Weights of a small GPT-style language model, trained from scratch on English Wikipedia.
Size: 14 layers, width 256, 8 heads of 32 (1 for keys and values), MLP 1024 quick GELU, vocabulary 8192, 13.6M parameters.
Architecture: RMSNorm before each block, no biases in attention or MLP, untied embeddings.
Training: a variant of Muon for these matrices, 254M tokens.
Each number is 128 + 24 x the weight over its row's rms, rounded and kept within 0 to 255. Layers, rows and columns count from 0. The size above them is the row's rms in percent of the matrix's.

# layer 11 attention query, 256x256, rms 0.122, rows 20-22,52-54,84-86,116-118,148-150,180-181,212-213,243-245, columns 0-127
size [102 105  89  90  81  84 120 130 113  93 102 108 102  90 103  99  95 126 129 110 107  89]
[[184 138 103 146 119 102 136 127  79 130  92 115 118 174 135 142  90  71 110 111 104 138 134 127 137  96 126 127 105 122 131 104 135 119 137 169 146 152 101 135 135 128 116 101 108 148 156  81 108 113 120 143 122 129 112 117 149 121 130 135 153 141 128 126 141 105  87 166 146 170 164 124 117  94 126 162 131 138 123 143 122 130 140 119 127 114  93 126  90 120  63 161  97 137 132 138 114 135 113 116  93 163 151 124 130 118 120 147  63 120 131 152 155 156 170  96 129 131 119 141 117 137 149 115 131 119 156 130]
 [110 129  99 103 135  68 146 173 170 143 103 138 134 115 126 121 118 139 132 141 126  67 144 148 149 115 107 121  79 145 122 128 108 135 155 109 160 114 136 167 154 145 124  81 128 117 144 149 123 102 156 126  87 125  96 136 133  96 125 147 138 130  73 119 157 126 155 147  88 102 122  99 121 101 121 123 104 116 146 132 159 116 131 110 134 153 123  84 149 117 101 166 150 139 107 166 111 102  91  99 148 127 108 135 134 148 126 176 157 148  89  81 117 142 116 104 156 120 139 139 132 122 150 116 147 121 194 103]
 [149 126 140 137 147 117 135 120 119  91 129 133 119 130 117 160  88 138 147 108 137 122  96 135  91 148 125 136 136 169 108 103 116 143 151 140 176 160 117 141 144 129  85 104 116 137 129 113 201 127 141 136 197 129 131 115 168 132 133 121 135 130 118 119 123 132 150  99 136 117  85 120 109 156 108 131 119 173 174 135  89 128 155 128 143 125 113 124 109 111 158 115 146 135 131 156 130 145 170 162 118 162 141 147  96 139 115 121 122 120 120 152  95 151 120 167 118 130 120 130 147  90 169  90 128 189 111 124]
 [129 142 132 146 152 139 157  79 112 116 151 149 120 151 173 131 131  86 137 155 143 116 120 146 110 144 128 104 140 174 134  72 152 120 143  98 107 117  96 105 151 162 119 143 153 149 152 116 168 123 106 171 141 148 140 135 156 128 119 110 159 134 119 156 124 194 134 127 186 118 141 123 116 154  75  96 137 154  94  94 129 177 150 137 135 130 111 113 132 162 151 121 142  95 104  75 136 118 125  98 119 137 140 184 120  66 129 173 152 126 125 140 123 118 133 113 124 133 148 115 147 141 104 149 119 122 108 117]
 [120 109  93 135 161 117 110 126 154 143 117 126 146 122 150 125  97 133 116 119 131  84 119 106 165 135 133 113 104 119  92 123  82 157 136 123 105  81 103 152 128  98 146 136 108 122 124 138 143 128 115 121 120  86  56 104 151 162 140 146 130 111  83 152 158  90 147 129 128 103 122 160 137 152 120 103 116 127 101 163 182 124 114  77 132 152  77 155  87 113 131 112 112 153 116 122 143 161 139 155 139 116 102 143 122 167 141 128 138 157 137 152  99 100 102 136 130 119 120 122 147  66 167 133 170 144 153 181]
 [150 131 101 143 131  74 132 175 112 141 154 111 149 130 178 102  97 141 120  93  85 115 161 155 153 140 201 110 106 107 125 109  91  81 162 143 171 167 141  94 165 133 126 121 121 142 148 136 156 101 125 135 115 129 117 125 156 118 159 125 110 110 131 141 130 127  92 166 136 118 140 141 113 100 112 141  89 190 161 120 121  84  87 113 117 190 129  87 141 146 135 126 147 137 156 106 169 106 146 126 128 120 119 145 125 119 120 125 144 104 134 128 133 148 118 144 151  93 101  98 169  97 112 123 112 122 147 132]
 [135 128 108 133 109 133 114 150 108 160 163 126 131 112 130 125 115 126 111 202 160 160 167 144 153 155 116 108 109 155  73  80 150  96 127 110 167 118 130 177 171 148 128 148 110 124 157 126 111 122  91 102 157 131 142 112 135 126 111 109  87 105 142 147  92 139 126 171  78 131 124 120 150 121  89 112 157 107 103  95 101 117 113 127 118 120 123 126 160 137 124 144 105 109  76 180 146 122 137 113 127 135 137 115 151  99 153 113 168 155 154 126 155 118  97 149 122 112 129 127 116 174 152 132 144 100 125 131]
 [144 135 131 145 119 169 124 137  85 112 147 159  99 115 114 123 140 153 121  89 153 111 102 149 127 173 112 125 133 114  84 146 108 137 151 139 113 128 150 182 102 141  92 133 131 125 163 113 130 122 146 129 123 143 116  92 144 152 175 165 134 139 109 103  82 100 149 150 107 111 149 133 113 140 112 126 158 118 119 130 120 136 118 112 169 115 126 164 112 128  81 157 124 179 150  92 166 123 117 122 159 143 166 156 140 152 150 155 141 115 138 139 161 130 103 151 152 107 111  80 101 131 147  93 135 109 164 135]
 [170  89 113 143 132 102 143  84 123 151 146 132 124 105 122 105 138 159 159 156 185 125  99 122  71 129 121 106 181 123 160 126 138 138 107  91  81 134 129 185 146 171 155 117 141 165 127 122 112 159 129 161 121 138 126 125 129 140 116 104 136 175 133  96 141 154 102 145 104  62 156 100 114 101 119  92 121 127 129 123 142 128 105 118 117 116 135 133 157 146 115 178  92 124 138 119 133 136 152 117 142  94 137 123 148 134  59 129 159 110 123 121 145 132 102 120 122 165 149  96 143  93 168 125 137  95 151 138]
 [110 102 109 154 165 131 161 108 120 139 134 164 154  95 112 122 116 154 101 123 133 158 109 127 106 160 112 119 124 133 127 139 161 138 147 139 131 116 119 144 151 123 104  95 134 117 106 116 104 160  86 123 138 121 152 113 126 123 116 119 102 118 128 122  81 147 146 123  97 127 116 125  89 126 102 105 141 140  96 105 113  75 112 165 109 161 132 113 125 167  90 165 157 127  93 100 118 163 126 123 135 140 186 126 129 167 130 134 152  78 125 153 116 100 140 114 161 141 125 210 114  95 105 143 141  99  95 129]
 [146 135 137 142 104 123 131 148 110  97 131 139 116 177 144 111 105 157 149 173 151 173 112 121 116 114  85 115 138 118 150  96 125 111 107 130 133  84 114 121 153 154  99 101 137 120 116  98 140 157 146 104 137 199 149 106 126 134 127 114 137 118  90 115 155 123 145 122 116  92 128 100 101 140  76 143 120 152  91 138  93 131  92 123 124 180  97 182 140 152  84 146 145 148 122 115 153 124 124 128 115 154 201 142 150  96 140 125 151 165 114 105 138 119 140 171 138 127  98 129 101 111 140 134 105 103 150 105]
 [ 94 139 149 165 142 131 131 143 123 176 135 110 139 163  96  90 108 123 134 130 151 162 125 177 119 166  73 127 136  84  90 100 137 153 123 148 112 164 140 136 140 114 157 143  92 112 156 112 138 132 146  99 110 116 124 122 132 102 144 115 131 146 165 146 107 115 141 127 132 136 135 174  96 134 117 108 151 122 124 103  95 135  84 123 128 117 145 128 129  57 141 138 171 166 161 127 143 162 105 102 121 158 131 111 111 117  99 159 143 117 110 125 183 135 112  76 113 136 101 140 130 146 153 128 131 121 167 129]
 [134 111 153 137 121 146 172 162 119 139 129 117 122 147 129 112 117 129 109 116 111 159 121 159 114 121 141  82 153 114  95  71 128 108 154 151 121 140 155 145 134 120 115 141 140 132 168 143 143 105 118 151 116 169 106  97 127 157 121 140 118 122 154 124 106 120 143 165 117  74 130 177  90  99  81 140 216 164 150 116 131  80 132 119 118 129 116 148 170 122 112 158 111 113 127 117 133 123 141  84 102 136 144  99 148 118 144 161 109 115 117  95 126 133 134 156 135  87 116 154 143 146  95 123 139 116  97 143]
 [134 118 123  70 123 114 171 166 114 123 156 147 137 109 135 134 111 125 116  82 121 119 120 176 150  85 135 117  73 101 121 140 145 144 127 125 130 167  80 132 176  88 127 145 102 156 119  94 138 110 126  90 147 112 110 161 124  96 135 123 152 128  91 118 133 130 107 135  81 114 116 133 154 135 105 123 116 138 105 127 131 116 117  82  96 137 121 110 140 107 112 132 135 142 116 166 103 132 112 133 131  98 149  88  88 125 100 101  98 132 121 114 137 124 147 151 164 138 131 112 184 131 137 114 143 112 130  94]
 [130 159 121 152 120 127 100 139 106 181 137  82 106 120 158 140 129  96 102 152 138 111 101 125 118 140 110 121 138 152 166 126 136 153 133 100  98 114 116 116 138  88 132 121 114 146 100 137 186 145 140 174 126 147 155 151 121 146 140 121 121 131 166 119 110 132 150 134 112 116 128 149 135 127 163 119 121 107 139 159 100 161 121 154 164 121 147  96 102  56 119 117 173 137 140 126 112 108 125 118 166 162 124 135 109 125  62 170 136 132 122 136  71 133 133 109 129 168 135 105 102 166 160 112 104  87 143 115]
 [127 130 108 128 103 116 146 134 135  94 125 167 132  59 118 145 162 121 106 147 164 177 110  86 145 121 115 140 114 116 125 126 133  79 139 123 142 107 127 162 165 157 119 133 130 131 119 128 122 138  67 121 122 188 111 109 153 160  75 139 104 145 149 128 160 176 120 158 148 144 162  96  95  90 118 108 154 129 109 164 141 117 152  96 136 155 159 146  96 160 155 142 146 137 110 127  88 125  91 155  95 133 134 145 109 113  98 188 133 129 128  77 137 139 141  63 144  97 121 133 121  85 115 132 144  90 103 130]
 [143 115 126 141 143 149  91 105 123 105 164 111 142 152 114 117 118 167 139 124 169 128 102 127 140 102 134 106 110 149 166 113 100 153 122 157 155 161 183 149 130 183 106  82 167 122 166 113 133 118 144 107 143 135  90 100 123 171 136 131 165 133 115 121 102 158 138 160  69  99 140 161 133  91 120  72 159 139  95 141  74 156 109 111 119 132 123 146 120  93 118 140 124 139 126 124 124 131 124 176 125 136 111 124 133 139 123 116 136 106  95 194 172 129  88 174 169  82 125 105  62 126 150 131 122 118 164 149]
 [159 143 102  82 147 139  90  80 142 132 149 156 121 127 100 129 124 130 125 176 117 158 166 132 144 141 118 105 123 122 184 101 122  63 132 163 157 104  97 122 155 163 121 134  85 149 148 137  98 124 109 104 109 185 119 109 187 135 125 117 111 155 184 153 116 146 136 147 101 135 160 122 133 125 108 121 200 154 149 124 154 138 145 160 125 135  90 100 136 113  86 138 144 149 129 128 120 107 126 101 117 151 157 114 152  87 118 109 109 131 145 141 154 109 145 148 103 110 124 113 143  83 134 160 163 106 150 140]
 [132 130 139 134 110 158  89 160  96 118 146 136 103 144 134 134 131 108 132  97 132  87  76 166 126 150  40 131 140 120  72 127 122 145 132  92 109  96 137 157 119 154 111 129 131 151 147  87 134 125 184 155 123 128 124 127 116 173 197 160 133 147 127 114 113 145 168 146 135  99 113 154  90 146 104  98 115 138  97 137  86 147 119 128 133 108 149 191 152 130 110 148 146 153 126 114 185 132 110 130 139 119 146 169 107 164 135 162 136 150 149 134 150 134 103 134 156 127 120  93 114 155 135 116 121 119 136 147]
 [139 119 131 127 106 138 119 157 140 116 113 101  81 140 123 180 155 129 190 103 127 136 121 127 148 116  99 124 129 126 155 147 144 185 118 171 133 142  74 111 116 122 146 125 101 142 117 160 146 100 141 128 127 182 134 101 153 160 163 122 158 132 158  88  97 102 146 120 141 134 100 142  85 117  83 123 135 126 150 155  97 104 113 112 102 127 174 146 123  52 159 117 116 176 148 165 163 115 104  84 125 178 144 111 168 128 133 153 147 106 120 134 152 166 140 123 104 141 119 134 122 126 133 149 164 116 159 107]
 [142 157 145 136 137  88 110 132  81 151 115 130 130 164 108 130 120  88 106 156 136 124 110 180 118 112 134 133 163  61 125  92 115 146 147 111 134 117 134 150 139 131 111 144 128 131 111  83 139 118 142 121 140 164 114 151 171 128 162 120 136 124 131  99 111 157 149 159 129 141 171  99 114 116 137 138 142 172 161 125 116  96 109 112 160  89 110 119 116 131 132 123  98 137 109 136 141  98  82 109 109 119 130 115 115 117 126 150 138 146 144 142 167 107 115  98 118 171 128 167  63 203 142 138 143 127 141 166]
 [131 130 127 126 111 121 129 149 122 145 134 138 139 108 123 103 149 155 118 134 134 105  92 126 149  97 140  90 103 130 115 135 170 118 179  86 143 110 104 150 175 124 125 115  74  88 129  94 136 118  87 162 175 119 136 147 144 120 107 122 108 126 134 158  86  86 117 132 103 152 107 159 123 134 143 123 128 119  82 195 144 130 146 123 121 180 172 118  66 101 131  88 110 137  85 148 129 121 111 121 118 118 107 107 112 132 112 167 122 121 117 116  96 121 105 148 139 158 118 112 121  88 133 156 140 161 162  79]]
# layer 11 attention key, 32x256, rms 0.0944, rows 19-21, columns 0-127
size [105 103 113]
[[105 123 106 116 155 126 119 153 131 149 124 145 139 122 169 192 135 155 130 147 154 120 120 120 151 161 131 166 150 126 123 147 178 159 154 135  90 113 129 120 128 141 134  79 168 132 103 167 140 133 100 153 151 175 160 136 149  63 157 147 125 138 115 133 134  96 135 105 114 157  94 122 114 102 116  71 141 110  94 188  99 136 152 174 109 124 175 143 123 104 114  89 122  98 128 128  80 122 143 145 147 116 113 130 115 126 108 127 124 134 118 164 113 161 126 175  98 136 118 172 134 149 121 111  98 129  85 154]
 [134 167  98 139 154 175  91  72 120 136 162 139 135  95 115 151 118 159 120 171 145 118 170 101 152 129 134 138 144 144 130  98 131  88 126 137 177 135  91 131 137 121 105 142 117 121 157 135 117 118 108  79 171 146 130 106 137 132 133 111  95 148 155 135 116 145 165 184 134 110  94  96 136 163 171 125  96 123 128 143 105 153 161 138 130 100 107 106 128 107 122 106 128 176 145 168 150 117 117 133 115 120 125 121 138  91 100 144 152 141 146 158 169 135 111 113 174 156  95 140 109 146 136 150 101 129 154 111]
 [129 106  81 170 137 152 126 121 126 160 133 147 140 137 142 156 138 149 147 115 111 137 136 126 151 131 126 144 103  95 125 142 142 134 148 147 133 131 119 112 104 136 126 102 112  90 153 101  94 156 149 125 115 117 118 117 139 104 156 154 115 206  85 132 152 176 115 127 117 120  80 147 147 120 116 130 176 155 107 112  80 124  68 180 147  93 119 132 126 121 100 133 116 139  93 132 164 134 143 149 185 115 116 129 126 166 148 138 126 171 154 126 145 143  99 191 142 126 156 105 133  96 169  80 138  98 135 149]]